config.yaml
hidden_size: 192
vocab_size: 833
norm: "layernorm"
norm_place: "pre"
attn_scale: 0.125
tie_word_embeddings: true
parallel_block: false
init_std_o: 0.0395
optimizer: "adamw"
beta1: 0.9
final_lr_fraction: 0.0
batch_tokens: [32768, 65536, 131072]
Each number is 200 + 40 x the weight over its row's rms, rounded and kept within 0 to 999. Layers, rows and columns count from 0. The size before them is the row's rms in percent of the matrix's.

# o: layer 3 attention output (transposed), 384x192, rms 0.0603, rows 256-273, columns 0-191
# v: layer 3 attention value, 384x192, rms 0.0623, rows 257-274, columns 0-191
o256,105,171,193,236,167,172,202,181,222,196,186,194,216,230,186,150,247,193,225,195,234,264,197,211,236,182,109,191,244,225,136,168,235,174,221,196,125,193,175,165,219,189,122,227,174,210,209,196,109,137,192,175,201,192,225,222,203,209,161,194,132,177,158,183,227,213,158,232,211,315,202,202,215,193,166,195,136,182,182,136,166,200,258,216,227,182,215,249,218,224,208,137,201,251,216,210,234,130,212,225,274,189,136,220,193,221,156,277,244,149,179,257,173,214,221,221,220,217,264,178,189,242,83,200,218,229,252,168,166,174,154,168,148,218,240,189,229,213,253,231,262,182,216,191,204,211,216,180,186,128,182,209,227,248,218,215,230,247,201,260,184,160,246,246,197,175,199,139,249,127,249,200,286,217,72,233,302,248,107,223,211,229,199,251,220,206,153,275,163,181,177,167,114
v257,120,194,228,228,231,236,196,176,215,73,211,250,260,270,243,238,196,178,151,190,204,278,159,123,240,189,223,241,200,137,101,196,180,141,208,239,205,279,215,225,251,233,179,215,206,196,256,192,207,152,199,130,168,238,109,194,165,210,203,219,214,191,243,187,215,260,257,222,219,134,220,168,210,176,196,138,166,150,235,166,174,191,228,208,227,206,172,217,243,203,184,148,203,176,151,174,173,151,220,173,240,174,239,206,182,77,245,206,213,239,160,185,200,223,222,253,206,185,155,242,173,293,238,210,249,99,197,189,227,184,185,204,175,145,169,207,241,167,197,204,208,201,195,181,224,149,267,173,214,224,202,205,185,177,158,215,228,164,227,155,169,111,185,207,177,156,243,187,286,241,260,197,268,101,243,255,218,168,247,195,204,217,168,201,97,244,167,287,192,191,216,199,207
o257,116,269,205,159,184,172,232,227,195,226,202,247,128,199,197,185,227,220,131,272,203,241,173,238,280,185,220,232,187,178,170,188,140,260,216,254,164,214,235,154,159,173,246,169,208,146,169,144,266,197,207,191,181,230,209,182,215,204,251,213,179,266,170,201,149,219,190,213,199,101,234,276,174,242,171,169,191,219,155,211,195,199,189,217,220,161,229,165,209,192,241,273,143,228,204,197,214,195,265,180,250,197,151,150,227,155,340,182,222,167,218,225,250,261,189,222,198,229,183,144,208,257,183,254,165,228,240,237,197,191,226,182,214,249,222,156,247,178,152,208,122,161,170,208,165,187,211,192,186,225,149,167,214,228,183,186,236,144,233,182,221,268,257,181,104,278,167,267,184,208,120,178,166,190,225,231,168,61,247,245,123,106,214,217,166,159,196,219,188,176,218,248,229
v258,092,219,171,237,289,205,214,243,311,177,254,289,180,236,259,230,216,228,193,132,235,163,161,166,192,192,204,178,181,187,180,231,170,174,197,179,160,237,177,238,157,216,227,164,219,198,323,207,193,135,233,179,210,192,157,246,212,211,195,168,231,195,242,140,213,183,212,286,162,226,167,176,243,167,182,141,171,204,176,183,204,234,262,236,168,264,142,325,217,179,151,235,177,140,139,204,223,206,216,227,179,219,213,207,221,207,186,264,157,222,169,206,238,200,207,163,197,145,101,214,138,194,192,245,130,144,235,204,189,183,216,173,134,182,166,276,215,196,206,141,184,203,255,202,147,187,227,217,200,200,244,242,210,280,241,287,160,193,211,240,163,154,178,195,209,209,270,181,368,222,173,163,177,208,201,150,163,208,174,193,133,205,224,176,210,236,204,193,212,160,227,176,188
o258,089,148,228,195,156,209,169,192,117,167,258,189,238,256,252,257,197,172,159,211,189,236,215,248,285,147,228,218,201,147,220,208,137,236,196,250,189,169,264,158,174,173,196,190,165,180,133,232,250,240,162,190,133,258,157,163,225,181,172,293,175,250,161,236,168,202,179,216,248,158,226,241,188,187,233,219,102,219,241,239,161,171,233,212,217,292,278,151,203,225,248,240,207,196,232,190,184,188,241,260,162,186,199,207,207,164,94,221,183,147,225,286,249,207,171,241,181,206,208,234,280,236,158,180,160,223,251,278,135,169,157,236,219,261,175,179,153,192,306,192,207,151,202,208,213,161,199,175,165,175,177,142,265,152,248,172,177,188,205,192,180,210,198,220,123,216,220,190,198,242,163,222,198,213,172,228,196,125,226,281,128,247,232,177,202,212,210,248,263,221,209,169,159
v259,106,130,174,175,178,191,167,173,164,206,159,165,244,237,204,186,157,177,198,281,246,219,198,213,167,212,243,295,182,257,177,204,236,258,231,227,237,127,218,221,217,281,165,186,209,159,198,207,283,147,176,195,280,253,216,204,159,197,151,184,217,131,228,270,161,218,226,204,246,149,202,247,250,175,146,223,217,255,253,188,200,152,192,186,166,209,233,214,164,199,218,184,148,206,260,224,203,206,140,199,193,197,177,253,163,300,223,198,137,226,169,207,208,180,188,126,191,142,191,252,255,188,211,148,241,303,200,205,199,174,169,175,160,113,193,85,187,244,210,146,242,183,169,192,194,255,163,186,198,157,224,212,257,195,204,240,195,165,190,254,266,110,207,193,214,145,154,197,196,195,231,257,115,255,193,204,160,311,233,181,226,145,244,195,222,159,236,164,225,174,210,165,254
o259,111,210,218,190,112,194,240,159,208,246,232,166,196,194,154,198,135,315,171,258,212,160,199,249,188,236,182,197,211,235,141,259,224,138,254,191,141,207,215,150,175,209,172,185,241,209,188,110,190,219,203,102,246,247,219,199,218,241,148,217,237,193,175,110,228,201,265,131,172,264,193,190,251,228,184,244,264,241,202,183,186,208,278,141,153,216,239,187,157,146,194,212,223,206,197,210,195,269,218,247,214,210,211,177,189,246,233,218,259,136,129,166,125,107,180,79,257,197,204,203,197,205,206,179,206,215,187,232,220,192,173,181,154,173,235,205,246,204,258,211,229,235,139,199,204,212,151,229,269,187,149,192,168,185,249,219,207,206,177,197,211,241,233,175,285,219,244,200,203,208,231,241,263,198,180,202,144,331,175,181,169,107,205,193,191,218,181,146,198,216,147,234,184
v260,109,122,300,192,174,245,194,216,181,263,166,188,166,205,204,186,169,189,179,210,225,194,227,263,182,184,223,332,200,197,108,232,208,206,182,220,283,180,166,216,186,216,173,186,188,133,232,215,197,174,174,191,171,183,167,146,157,180,197,202,264,126,193,164,227,230,264,231,258,144,228,215,156,153,140,208,280,248,213,226,188,160,219,244,221,250,179,276,259,181,123,145,175,195,287,212,180,175,261,222,249,174,179,196,182,154,185,191,224,249,214,217,250,200,210,256,208,197,171,269,166,232,179,174,214,193,177,186,158,191,183,178,210,139,157,165,225,230,212,195,245,230,276,224,228,255,230,171,196,186,217,204,192,173,218,240,192,127,222,245,246,36,222,196,256,244,180,219,200,227,264,212,141,222,242,107,156,245,139,178,201,168,247,142,209,171,197,192,246,212,155,191,234
o260,102,201,148,207,106,171,172,169,208,179,235,182,206,197,165,199,210,213,165,290,200,170,186,239,210,176,135,148,176,238,171,234,143,181,237,224,71,189,246,141,222,137,159,175,240,162,131,121,223,179,226,217,205,211,215,185,224,202,201,249,219,195,224,163,212,157,208,151,229,284,207,241,199,212,223,192,172,206,170,140,231,205,222,229,241,223,248,242,187,182,208,229,166,223,250,203,229,251,222,220,192,173,249,173,175,209,360,232,251,82,163,199,164,170,176,201,261,198,244,145,223,242,179,261,193,224,158,213,156,213,194,165,156,258,257,152,262,246,201,216,232,217,167,252,147,259,128,185,191,140,193,136,172,182,181,277,206,189,169,205,148,210,203,184,189,174,206,215,217,271,179,238,281,206,143,228,191,207,203,227,156,152,197,295,237,281,191,192,160,238,200,224,196
v261,096,253,173,209,243,202,235,184,175,172,263,137,119,175,217,190,178,161,175,157,208,186,176,207,243,203,197,135,194,231,177,131,189,195,225,224,228,228,199,295,238,210,194,245,230,133,258,241,215,147,209,223,242,141,150,162,190,176,175,220,207,211,203,217,172,209,244,131,165,268,267,200,159,328,240,176,169,155,128,229,273,229,179,84,226,243,226,244,196,222,128,159,192,233,156,203,219,170,248,152,297,301,248,169,186,158,207,186,116,181,209,240,197,225,216,179,198,162,205,169,187,294,265,193,234,157,191,190,233,211,221,193,248,243,215,172,221,172,215,217,201,164,220,201,190,229,162,135,190,230,144,184,267,164,244,128,197,263,231,200,163,127,195,216,172,181,225,182,193,165,161,211,294,162,232,231,202,122,244,168,209,214,142,238,194,221,203,173,202,251,186,210,185
o261,091,186,190,152,260,190,194,188,164,172,197,248,207,163,238,208,176,171,158,133,229,167,148,129,152,171,250,185,180,195,208,202,211,231,156,133,221,195,160,264,203,177,220,212,235,196,117,258,166,210,137,220,195,173,152,243,141,213,216,164,254,108,231,217,234,163,218,207,228,168,166,219,200,240,258,200,192,215,218,225,249,205,164,173,210,207,137,198,174,231,207,215,202,242,204,176,228,211,170,194,207,174,188,198,248,229,224,109,240,266,226,236,258,239,176,274,242,227,185,236,138,185,172,242,233,202,168,171,224,261,227,191,199,122,124,220,105,147,162,205,179,201,233,216,194,224,262,246,146,245,187,106,238,255,184,205,228,120,198,225,176,243,248,206,197,186,106,323,223,241,209,149,152,190,265,151,272,73,190,210,228,231,187,230,149,232,196,185,235,152,213,202,250
v262,102,208,211,141,167,267,217,173,164,218,209,202,200,245,176,218,212,223,184,284,154,240,153,279,218,188,208,155,159,234,228,270,207,233,168,199,210,143,171,210,224,236,170,186,175,214,178,194,193,209,212,201,183,174,202,262,259,194,187,217,168,225,183,246,170,169,187,175,171,318,255,241,127,195,167,155,205,154,316,221,136,227,178,282,195,246,179,246,222,192,239,307,148,239,216,149,190,172,171,216,209,230,210,205,258,296,214,216,231,140,228,186,199,212,213,186,184,182,239,185,248,223,187,201,225,140,171,259,137,161,212,172,233,181,156,149,205,203,185,220,246,172,165,248,195,212,200,169,147,226,145,168,192,208,156,147,149,188,209,193,243,119,184,246,131,243,193,141,118,174,118,282,184,169,189,226,226,195,114,230,232,183,279,158,239,207,277,128,193,259,214,151,216
o262,092,164,249,172,181,170,198,162,175,191,253,248,205,171,247,202,228,211,230,185,223,189,212,234,220,267,195,251,246,208,228,229,239,195,195,110,233,219,184,201,247,188,192,151,220,301,212,215,120,208,211,231,246,241,197,177,111,208,164,207,157,163,171,80,216,210,181,101,200,206,205,158,175,210,196,142,229,229,140,162,204,208,203,216,150,209,261,177,181,152,229,168,186,173,169,158,223,151,208,196,188,155,146,153,130,222,226,214,127,293,220,199,160,204,234,132,265,233,240,216,164,186,240,312,253,172,186,186,211,236,175,259,163,217,178,226,218,220,192,210,219,210,258,167,118,172,147,277,242,197,246,206,178,161,218,236,277,253,182,187,248,269,201,204,239,169,173,245,207,213,330,221,182,219,166,234,194,295,187,233,256,245,181,175,215,190,182,269,219,164,213,186,161
v263,101,232,217,245,259,126,183,188,221,109,233,206,177,176,266,222,213,178,192,103,178,202,177,97,253,232,239,131,193,138,212,165,184,177,247,251,214,245,179,213,194,189,211,192,175,165,213,215,182,160,208,171,227,159,148,208,191,209,228,171,253,245,259,114,174,206,254,247,150,184,212,166,216,235,176,151,193,174,150,105,175,198,271,234,129,158,206,136,180,182,219,197,149,216,149,161,209,170,175,178,204,217,230,194,176,241,174,206,195,145,173,229,233,196,182,251,178,242,201,276,205,256,259,235,194,133,245,157,286,200,183,206,189,310,198,262,197,206,214,159,199,192,192,172,197,152,226,170,179,270,240,195,168,283,153,267,189,236,184,218,129,157,175,148,246,275,200,202,214,165,163,179,283,168,197,155,234,156,214,210,253,185,131,206,144,237,233,243,219,113,202,204,158
o263,102,195,171,182,265,225,226,194,203,209,181,217,191,231,237,261,203,174,194,245,261,232,217,212,298,161,232,190,193,196,224,176,149,251,201,192,183,208,171,198,145,184,228,217,132,205,208,228,260,271,152,196,197,259,242,191,120,141,114,170,140,268,243,242,156,190,171,261,208,121,177,202,146,150,253,242,210,219,211,300,150,155,219,245,259,248,181,169,164,213,236,184,220,228,186,132,215,163,232,153,168,231,181,216,224,176,232,163,181,219,192,245,209,248,171,265,111,173,147,201,143,207,206,181,178,209,243,261,168,186,234,204,227,279,152,183,134,154,236,207,183,191,273,188,229,169,252,191,137,170,169,180,222,185,215,150,193,181,118,160,180,227,233,198,79,207,241,165,193,219,183,197,133,143,232,199,243,105,245,218,189,268,215,221,243,180,190,268,265,208,228,166,226
v264,095,219,200,251,196,186,200,188,242,223,206,208,246,157,197,241,203,252,156,165,219,162,176,178,185,175,220,179,201,209,242,223,155,162,208,238,188,142,206,182,172,193,215,220,204,270,261,204,122,235,246,198,113,211,141,157,195,131,195,191,209,242,185,193,175,126,161,195,231,140,174,182,244,194,203,208,160,150,223,177,147,228,168,260,123,207,214,206,252,245,184,192,164,158,237,171,219,225,212,150,203,126,223,183,217,286,171,207,194,202,138,174,187,169,190,260,127,262,263,272,247,131,234,134,108,171,271,143,200,218,218,209,222,226,233,200,215,227,209,127,234,212,167,181,193,176,239,271,184,189,332,211,207,307,156,252,145,179,174,253,151,311,239,205,238,168,216,232,255,152,242,142,175,196,217,258,234,199,229,209,173,230,269,243,212,234,211,216,197,193,201,235,129
o264,093,192,214,261,226,132,183,216,232,191,174,192,217,204,195,219,202,160,241,191,189,229,203,225,218,200,266,185,252,180,206,167,155,250,232,225,200,282,183,196,188,217,252,229,123,163,220,272,268,245,178,206,241,227,206,204,199,121,180,257,188,185,187,204,137,183,171,261,251,189,184,120,175,119,147,162,235,209,231,328,152,218,181,287,206,236,202,153,201,229,210,148,211,134,238,119,254,199,247,203,196,240,211,181,176,166,169,207,198,190,210,142,191,195,215,224,139,182,171,200,87,158,203,176,209,242,136,171,108,174,276,227,213,220,173,222,161,217,228,162,193,214,299,177,203,228,188,211,193,111,207,247,158,115,208,194,164,222,127,226,207,166,238,200,147,182,266,128,174,218,228,227,249,155,195,209,252,167,169,220,192,200,188,168,269,211,215,181,299,174,129,173,216
v265,109,241,239,247,228,205,167,288,225,213,198,192,156,194,175,231,195,251,180,162,130,205,191,246,220,231,214,166,210,203,154,236,209,282,174,174,242,233,151,256,203,151,221,150,236,191,265,221,187,222,218,196,171,234,176,182,99,147,181,194,222,330,193,163,202,228,243,188,152,190,201,178,158,245,220,208,230,236,235,167,161,170,249,178,159,195,226,178,269,162,120,143,161,160,249,178,188,269,217,190,175,182,172,174,224,249,186,251,200,156,189,228,201,153,227,290,138,192,200,287,262,200,193,133,233,240,263,179,220,160,188,164,215,176,173,213,221,277,201,87,213,259,233,189,200,199,260,228,139,216,175,210,252,243,183,283,205,197,188,259,220,133,200,149,189,272,176,223,122,212,143,152,182,225,212,149,194,175,122,203,183,179,236,110,250,215,172,213,155,194,228,221,216
o265,105,158,170,148,133,194,155,184,270,138,227,175,194,248,199,219,200,143,229,242,168,254,229,158,242,157,155,183,218,176,207,127,180,182,235,208,193,236,193,140,254,136,201,255,202,191,177,229,232,206,181,179,245,249,210,185,202,194,108,195,188,208,253,176,253,165,147,226,239,241,222,170,173,196,203,194,193,269,191,229,206,197,185,150,184,239,218,201,206,240,227,156,214,152,168,119,259,136,205,204,144,230,244,139,121,192,350,160,196,148,217,166,151,233,232,271,208,208,193,193,169,193,172,238,205,194,166,240,125,234,203,189,186,243,137,169,165,230,210,215,151,224,255,170,200,282,181,245,148,109,218,137,206,175,135,203,222,251,145,199,188,205,192,232,216,133,234,178,244,248,225,250,215,144,170,197,277,203,178,196,182,238,199,244,342,212,203,215,235,239,155,160,206
v266,103,235,126,155,196,175,155,145,128,169,219,127,153,180,149,209,215,225,230,228,174,203,247,235,200,220,211,241,228,177,190,208,260,206,193,264,159,203,221,166,202,214,225,243,202,161,110,170,188,218,204,225,193,271,280,245,156,233,152,231,203,272,215,209,156,189,213,258,197,184,242,234,128,190,180,272,219,186,226,205,110,177,186,111,192,237,225,150,163,191,286,111,176,220,172,247,205,191,199,243,175,140,183,187,250,289,200,169,196,181,260,305,177,245,215,208,197,144,223,197,256,189,154,197,221,253,210,242,206,128,165,176,272,277,183,157,260,274,215,234,218,224,108,258,238,186,170,130,176,228,106,183,189,193,160,192,158,175,201,175,234,236,194,185,194,172,171,168,190,223,179,255,247,210,167,210,157,190,210,232,182,189,107,237,258,212,217,167,176,218,152,177,224
o266,101,218,211,228,183,211,282,208,283,190,190,214,186,187,175,217,197,219,245,202,265,219,164,154,169,244,135,234,219,238,224,201,192,145,156,199,254,220,109,272,196,232,186,164,214,251,198,202,138,170,153,116,216,196,243,237,191,248,169,98,193,173,219,156,239,204,196,170,191,235,237,147,214,278,197,178,205,208,138,182,156,218,184,194,190,179,127,223,225,217,219,160,194,213,180,169,180,145,202,127,182,208,195,180,173,208,307,210,232,286,200,159,160,180,260,132,184,232,163,258,181,208,196,201,185,89,286,173,207,195,208,171,151,186,255,209,224,182,129,230,187,280,137,159,212,213,192,231,222,193,196,263,138,228,191,188,249,212,137,217,245,191,152,125,218,261,195,207,139,186,235,234,222,184,238,186,165,329,133,213,265,151,176,156,223,193,193,223,177,191,185,125,230
v267,105,129,265,208,188,243,205,268,122,201,255,133,210,169,220,222,182,285,237,201,182,169,224,283,189,175,153,235,189,161,250,194,205,202,185,232,217,82,173,196,190,163,174,187,175,224,174,218,204,219,191,161,230,188,219,180,200,221,190,195,175,204,188,199,189,175,165,203,222,204,174,206,225,254,194,231,226,183,212,219,239,222,121,191,164,216,159,132,176,197,157,131,158,198,172,213,223,261,182,171,177,255,194,187,204,203,202,216,181,197,250,239,95,237,226,156,230,135,208,297,219,217,114,132,303,261,182,136,177,111,199,197,126,240,219,156,204,194,170,326,206,211,248,190,204,245,210,244,172,141,187,214,97,220,178,252,195,227,209,170,224,275,194,179,210,212,160,237,132,234,228,223,178,278,182,130,182,247,173,230,195,206,180,148,209,181,204,253,240,281,213,154,161
o267,096,262,143,182,193,175,251,166,250,157,210,205,246,213,140,195,164,128,93,205,228,134,217,172,145,242,194,170,200,179,245,181,212,188,195,120,217,229,130,243,254,141,202,210,214,230,175,240,125,195,262,242,132,114,197,237,219,191,224,185,230,222,200,202,179,205,233,230,178,205,202,160,167,205,245,302,201,137,252,155,286,236,197,244,189,154,175,263,225,199,153,224,216,158,191,195,206,250,213,220,153,192,228,176,174,241,273,164,145,145,233,171,204,192,166,213,194,248,193,203,194,198,206,126,201,145,129,174,191,251,233,264,279,191,245,200,168,227,176,178,225,229,190,191,175,269,108,234,255,199,219,190,159,151,202,206,217,289,196,220,143,185,193,148,226,94,219,196,178,188,143,266,270,207,191,179,262,218,120,190,227,202,153,228,228,247,195,150,178,191,163,237,159
v268,093,186,215,177,173,207,240,205,225,168,205,230,175,234,271,213,160,210,252,155,184,196,172,220,204,200,164,233,176,133,176,131,242,232,185,171,229,148,198,185,166,260,182,184,229,236,311,116,251,161,225,172,189,193,130,161,218,195,192,186,126,179,190,227,176,216,187,187,306,201,192,172,99,209,225,101,254,146,213,287,237,246,191,249,224,178,114,254,201,204,213,181,176,163,217,216,188,227,230,163,187,241,199,196,169,243,219,160,228,239,135,197,256,248,229,118,256,132,110,152,223,221,212,207,258,246,178,226,187,199,263,203,205,164,295,226,231,193,176,189,198,145,201,188,188,174,202,146,97,256,228,190,107,232,201,154,226,188,206,203,252,212,228,207,189,207,221,266,238,185,159,286,209,146,236,154,173,276,242,219,182,189,276,199,182,175,203,211,192,230,209,171,157
o268,096,214,246,188,178,223,171,136,200,206,261,190,227,230,242,196,238,215,120,211,215,198,148,255,204,168,226,162,205,226,194,223,124,207,154,108,201,213,151,207,256,190,230,207,218,228,224,244,168,148,162,173,138,182,202,238,186,216,189,233,223,118,198,207,173,205,276,142,238,147,191,223,229,194,211,253,182,141,196,133,257,196,169,195,211,224,175,166,236,139,206,299,214,135,199,204,170,236,187,219,229,227,170,210,260,198,234,262,186,118,216,203,218,179,71,129,213,236,277,219,189,211,193,242,245,265,122,168,264,200,203,173,251,187,160,170,128,245,169,219,259,201,111,232,178,176,176,222,210,234,188,153,222,207,258,213,228,160,245,245,215,266,219,274,211,147,211,223,179,181,162,205,178,201,129,151,174,151,259,123,178,214,141,234,204,236,206,223,218,258,287,222,144
v269,126,269,178,199,103,263,185,141,92,201,185,208,245,222,171,168,221,242,228,180,216,176,180,237,186,166,172,146,187,216,220,216,221,253,182,160,191,181,227,141,262,135,220,148,171,230,238,192,151,228,197,225,199,229,265,196,223,176,218,180,184,163,94,254,157,204,81,198,224,240,122,196,153,193,253,201,223,210,240,237,204,137,180,234,171,141,185,168,196,198,266,251,222,194,196,227,163,239,119,196,186,193,200,209,222,265,219,198,287,120,205,170,186,274,208,130,215,138,262,191,223,194,144,220,144,220,233,262,164,182,206,200,224,236,206,170,220,234,207,289,147,236,176,254,233,182,214,235,184,175,194,238,168,234,203,232,173,260,158,156,202,215,187,199,141,178,237,220,180,195,150,205,143,280,164,190,264,189,133,214,207,216,112,255,293,220,203,216,214,257,203,169,204
o269,113,155,241,153,233,195,224,197,247,173,175,231,211,184,124,231,187,174,199,134,210,238,218,234,151,195,157,208,245,183,212,179,145,150,190,142,267,200,133,204,157,253,182,212,215,264,293,242,153,162,213,181,232,125,155,206,243,274,184,197,212,196,158,242,201,226,190,164,152,161,200,114,239,222,175,158,160,196,152,173,226,250,202,204,215,171,132,212,228,213,205,163,210,170,190,218,220,140,207,148,184,210,177,191,180,220,120,245,148,252,202,123,252,185,236,157,262,205,225,237,241,148,200,224,257,162,261,193,185,212,198,232,174,157,229,287,228,209,198,213,253,232,166,240,166,206,216,214,222,203,235,283,246,187,242,158,178,269,220,186,288,165,123,216,230,168,222,141,187,130,247,186,207,267,167,178,187,368,165,229,214,181,164,176,182,253,196,208,172,199,240,119,194
v270,097,173,226,235,226,197,229,168,276,212,224,304,110,155,199,206,206,194,195,153,196,208,198,180,230,213,196,171,191,224,206,228,186,99,212,239,186,228,162,238,228,206,233,230,205,181,150,185,182,226,195,196,215,150,139,237,225,197,190,172,239,205,195,123,244,154,275,195,147,202,226,205,251,178,149,237,188,172,131,183,238,209,170,218,283,143,224,239,146,243,130,156,245,244,218,164,224,197,243,131,170,255,180,164,204,90,177,157,202,199,207,160,181,127,221,252,186,201,254,132,94,210,239,240,183,124,238,153,262,182,224,234,187,279,239,331,202,159,195,178,197,236,221,179,182,204,213,251,295,209,193,164,212,186,173,142,233,175,219,194,157,294,190,192,199,185,194,184,232,218,172,154,271,172,181,225,238,121,300,180,210,203,174,180,180,199,171,219,201,170,188,191,185
o270,092,198,178,221,285,200,196,225,168,201,157,226,226,205,270,141,262,168,239,179,226,185,201,132,213,208,210,164,188,178,190,134,255,262,179,202,187,264,225,213,188,173,198,229,181,172,192,182,210,209,198,248,195,179,208,208,189,81,237,208,164,205,192,266,139,208,141,346,194,226,176,236,189,210,200,207,114,173,262,256,197,197,185,252,231,248,228,208,200,243,194,213,192,275,202,206,215,189,156,156,260,228,214,215,228,178,173,235,163,159,246,263,256,269,238,273,129,197,148,196,177,242,202,149,193,194,168,155,196,179,228,177,193,251,199,191,204,212,195,149,184,108,249,192,243,221,240,179,141,220,189,207,185,211,187,191,186,180,204,235,170,184,242,229,133,267,182,197,189,195,129,145,171,172,224,182,259,9,210,176,236,276,253,186,198,159,264,207,173,180,178,230,235
v271,095,177,214,152,272,216,193,202,199,163,176,133,225,252,162,156,216,167,132,149,162,279,203,230,121,202,200,200,234,228,182,216,172,298,214,196,201,234,220,209,270,191,152,205,205,289,262,228,189,148,196,170,198,245,164,203,220,107,198,200,206,116,195,268,249,199,163,234,171,247,230,143,176,275,183,200,165,245,187,244,191,200,213,222,217,207,205,160,223,232,174,119,188,165,237,236,205,162,131,178,211,217,259,176,222,241,163,131,239,183,142,257,180,251,204,253,247,272,291,136,243,160,178,176,180,213,245,204,243,237,173,233,269,225,237,167,208,210,176,150,184,208,158,215,225,204,186,211,223,155,160,207,197,245,168,185,172,208,223,173,176,219,209,225,203,232,223,280,222,181,198,151,175,217,232,276,227,168,216,209,235,306,111,195,184,287,192,188,183,133,166,209,316
o271,108,205,206,166,177,223,235,286,299,257,201,268,193,137,194,185,254,229,122,229,155,230,94,181,187,169,191,206,202,197,236,159,185,150,181,192,186,229,207,222,207,257,150,204,281,213,165,205,217,202,218,232,214,199,178,170,194,260,225,268,233,172,262,205,229,234,144,176,191,242,229,193,197,243,154,146,176,232,218,218,204,231,159,156,222,229,123,214,214,241,202,207,204,207,186,151,205,165,148,175,135,255,186,164,166,151,193,200,211,216,223,168,228,198,244,288,177,233,234,196,232,183,209,273,178,169,186,221,215,153,225,150,206,161,169,273,243,200,125,244,160,277,203,112,110,179,296,242,201,179,264,198,208,255,96,240,228,232,163,175,241,116,137,115,185,210,246,246,211,203,222,211,134,162,246,158,219,181,170,270,219,199,227,163,228,220,184,232,169,209,189,176,265
v272,109,153,251,158,189,233,195,283,212,240,215,324,249,211,202,208,187,174,222,150,205,180,221,143,234,198,197,259,187,96,154,273,152,160,196,164,184,192,210,200,197,213,216,173,216,226,280,152,223,225,202,174,250,160,149,192,171,238,200,171,174,112,214,189,200,211,207,187,227,186,266,197,263,194,223,254,229,225,125,226,275,181,231,234,282,195,174,183,197,174,214,192,300,204,127,165,197,198,206,169,209,226,188,196,190,131,197,183,182,209,248,189,168,136,186,98,182,130,168,197,151,199,219,244,307,190,229,212,199,190,191,219,92,176,185,229,238,198,241,256,188,237,278,166,183,199,210,182,214,205,209,268,169,164,229,139,218,210,217,172,199,193,219,236,124,169,246,213,234,187,188,268,147,167,218,76,190,170,125,226,226,233,237,187,179,204,159,280,202,156,171,199,198
o272,112,224,238,188,190,203,228,108,125,209,202,198,201,215,212,214,211,241,166,252,191,168,235,225,202,171,195,234,182,241,227,184,244,252,193,219,151,197,254,174,188,148,226,202,211,169,207,215,204,202,216,197,119,135,165,216,257,198,227,180,196,212,138,238,142,187,213,224,193,161,227,195,233,229,250,230,92,211,273,154,242,153,183,168,182,120,248,186,183,215,232,289,217,189,189,226,204,235,164,251,189,207,175,189,210,196,245,258,177,176,238,242,271,225,106,234,290,190,219,174,267,236,216,168,179,183,161,221,235,167,238,201,190,213,196,133,246,230,244,236,116,149,101,189,182,210,224,184,158,225,173,149,285,188,228,161,201,227,286,186,195,256,180,238,168,243,130,188,195,193,100,148,169,276,194,184,163,126,211,238,110,239,201,175,79,174,200,207,193,182,260,224,203
v273,112,241,91,180,238,185,243,140,122,191,174,197,155,234,235,180,187,155,215,284,217,225,264,243,217,144,206,189,238,235,141,159,172,159,190,178,185,267,226,147,210,219,191,221,202,125,147,207,212,215,202,255,151,253,249,207,242,209,210,174,224,191,180,266,193,265,138,205,163,264,212,257,143,232,253,259,172,226,138,217,185,216,279,155,223,168,204,279,151,155,238,221,233,208,202,284,199,150,188,266,209,204,263,215,195,198,206,114,196,157,170,216,242,292,198,175,169,166,229,119,135,237,208,235,201,225,193,267,189,234,178,145,240,206,160,114,198,194,229,232,199,257,188,199,248,237,168,124,215,210,183,161,195,176,202,217,208,219,227,151,209,158,230,206,225,90,192,159,217,209,207,213,209,157,145,245,210,164,226,166,185,163,121,225,254,219,194,153,221,269,156,186,240
o273,115,158,190,202,168,240,192,210,185,171,195,203,184,167,160,201,176,259,246,157,260,197,152,232,154,240,182,189,173,205,156,219,185,162,156,200,247,150,191,235,167,233,159,151,265,245,240,140,162,163,152,192,250,190,220,176,191,306,229,163,220,134,186,182,250,218,249,119,184,183,172,247,198,250,199,163,193,223,138,170,186,187,201,210,211,228,140,226,175,163,200,147,186,242,210,229,150,181,205,157,216,171,126,259,225,211,141,214,240,313,171,203,191,180,196,128,295,205,193,263,263,211,147,233,241,197,317,242,226,247,162,201,128,122,240,274,181,179,176,185,224,204,184,273,220,162,183,176,251,215,201,205,238,276,254,208,191,122,187,194,279,178,218,206,230,242,180,219,220,210,226,140,203,219,192,201,195,318,252,199,234,125,205,190,141,215,184,217,137,162,252,169,195
v274,115,107,267,205,220,161,229,255,263,159,216,245,266,195,187,216,171,151,221,143,164,191,221,125,168,244,234,251,212,182,234,257,258,157,195,190,222,168,209,232,138,179,220,230,193,194,205,174,270,189,225,161,262,180,171,202,168,265,214,210,194,177,215,173,186,194,257,212,152,228,252,209,283,143,155,182,213,233,187,215,261,174,156,216,228,162,209,121,219,219,171,212,263,198,166,148,189,218,138,153,210,232,173,216,146,156,206,212,164,235,161,176,192,205,198,205,192,225,173,99,138,206,273,214,259,190,186,135,217,177,260,267,174,229,206,278,229,145,199,250,190,186,232,201,217,215,172,243,189,198,306,258,197,154,251,81,212,189,230,185,184,233,228,171,182,284,187,184,203,199,178,196,201,201,212,181,137,196,194,203,220,253,204,130,84,197,186,263,211,81,169,207,189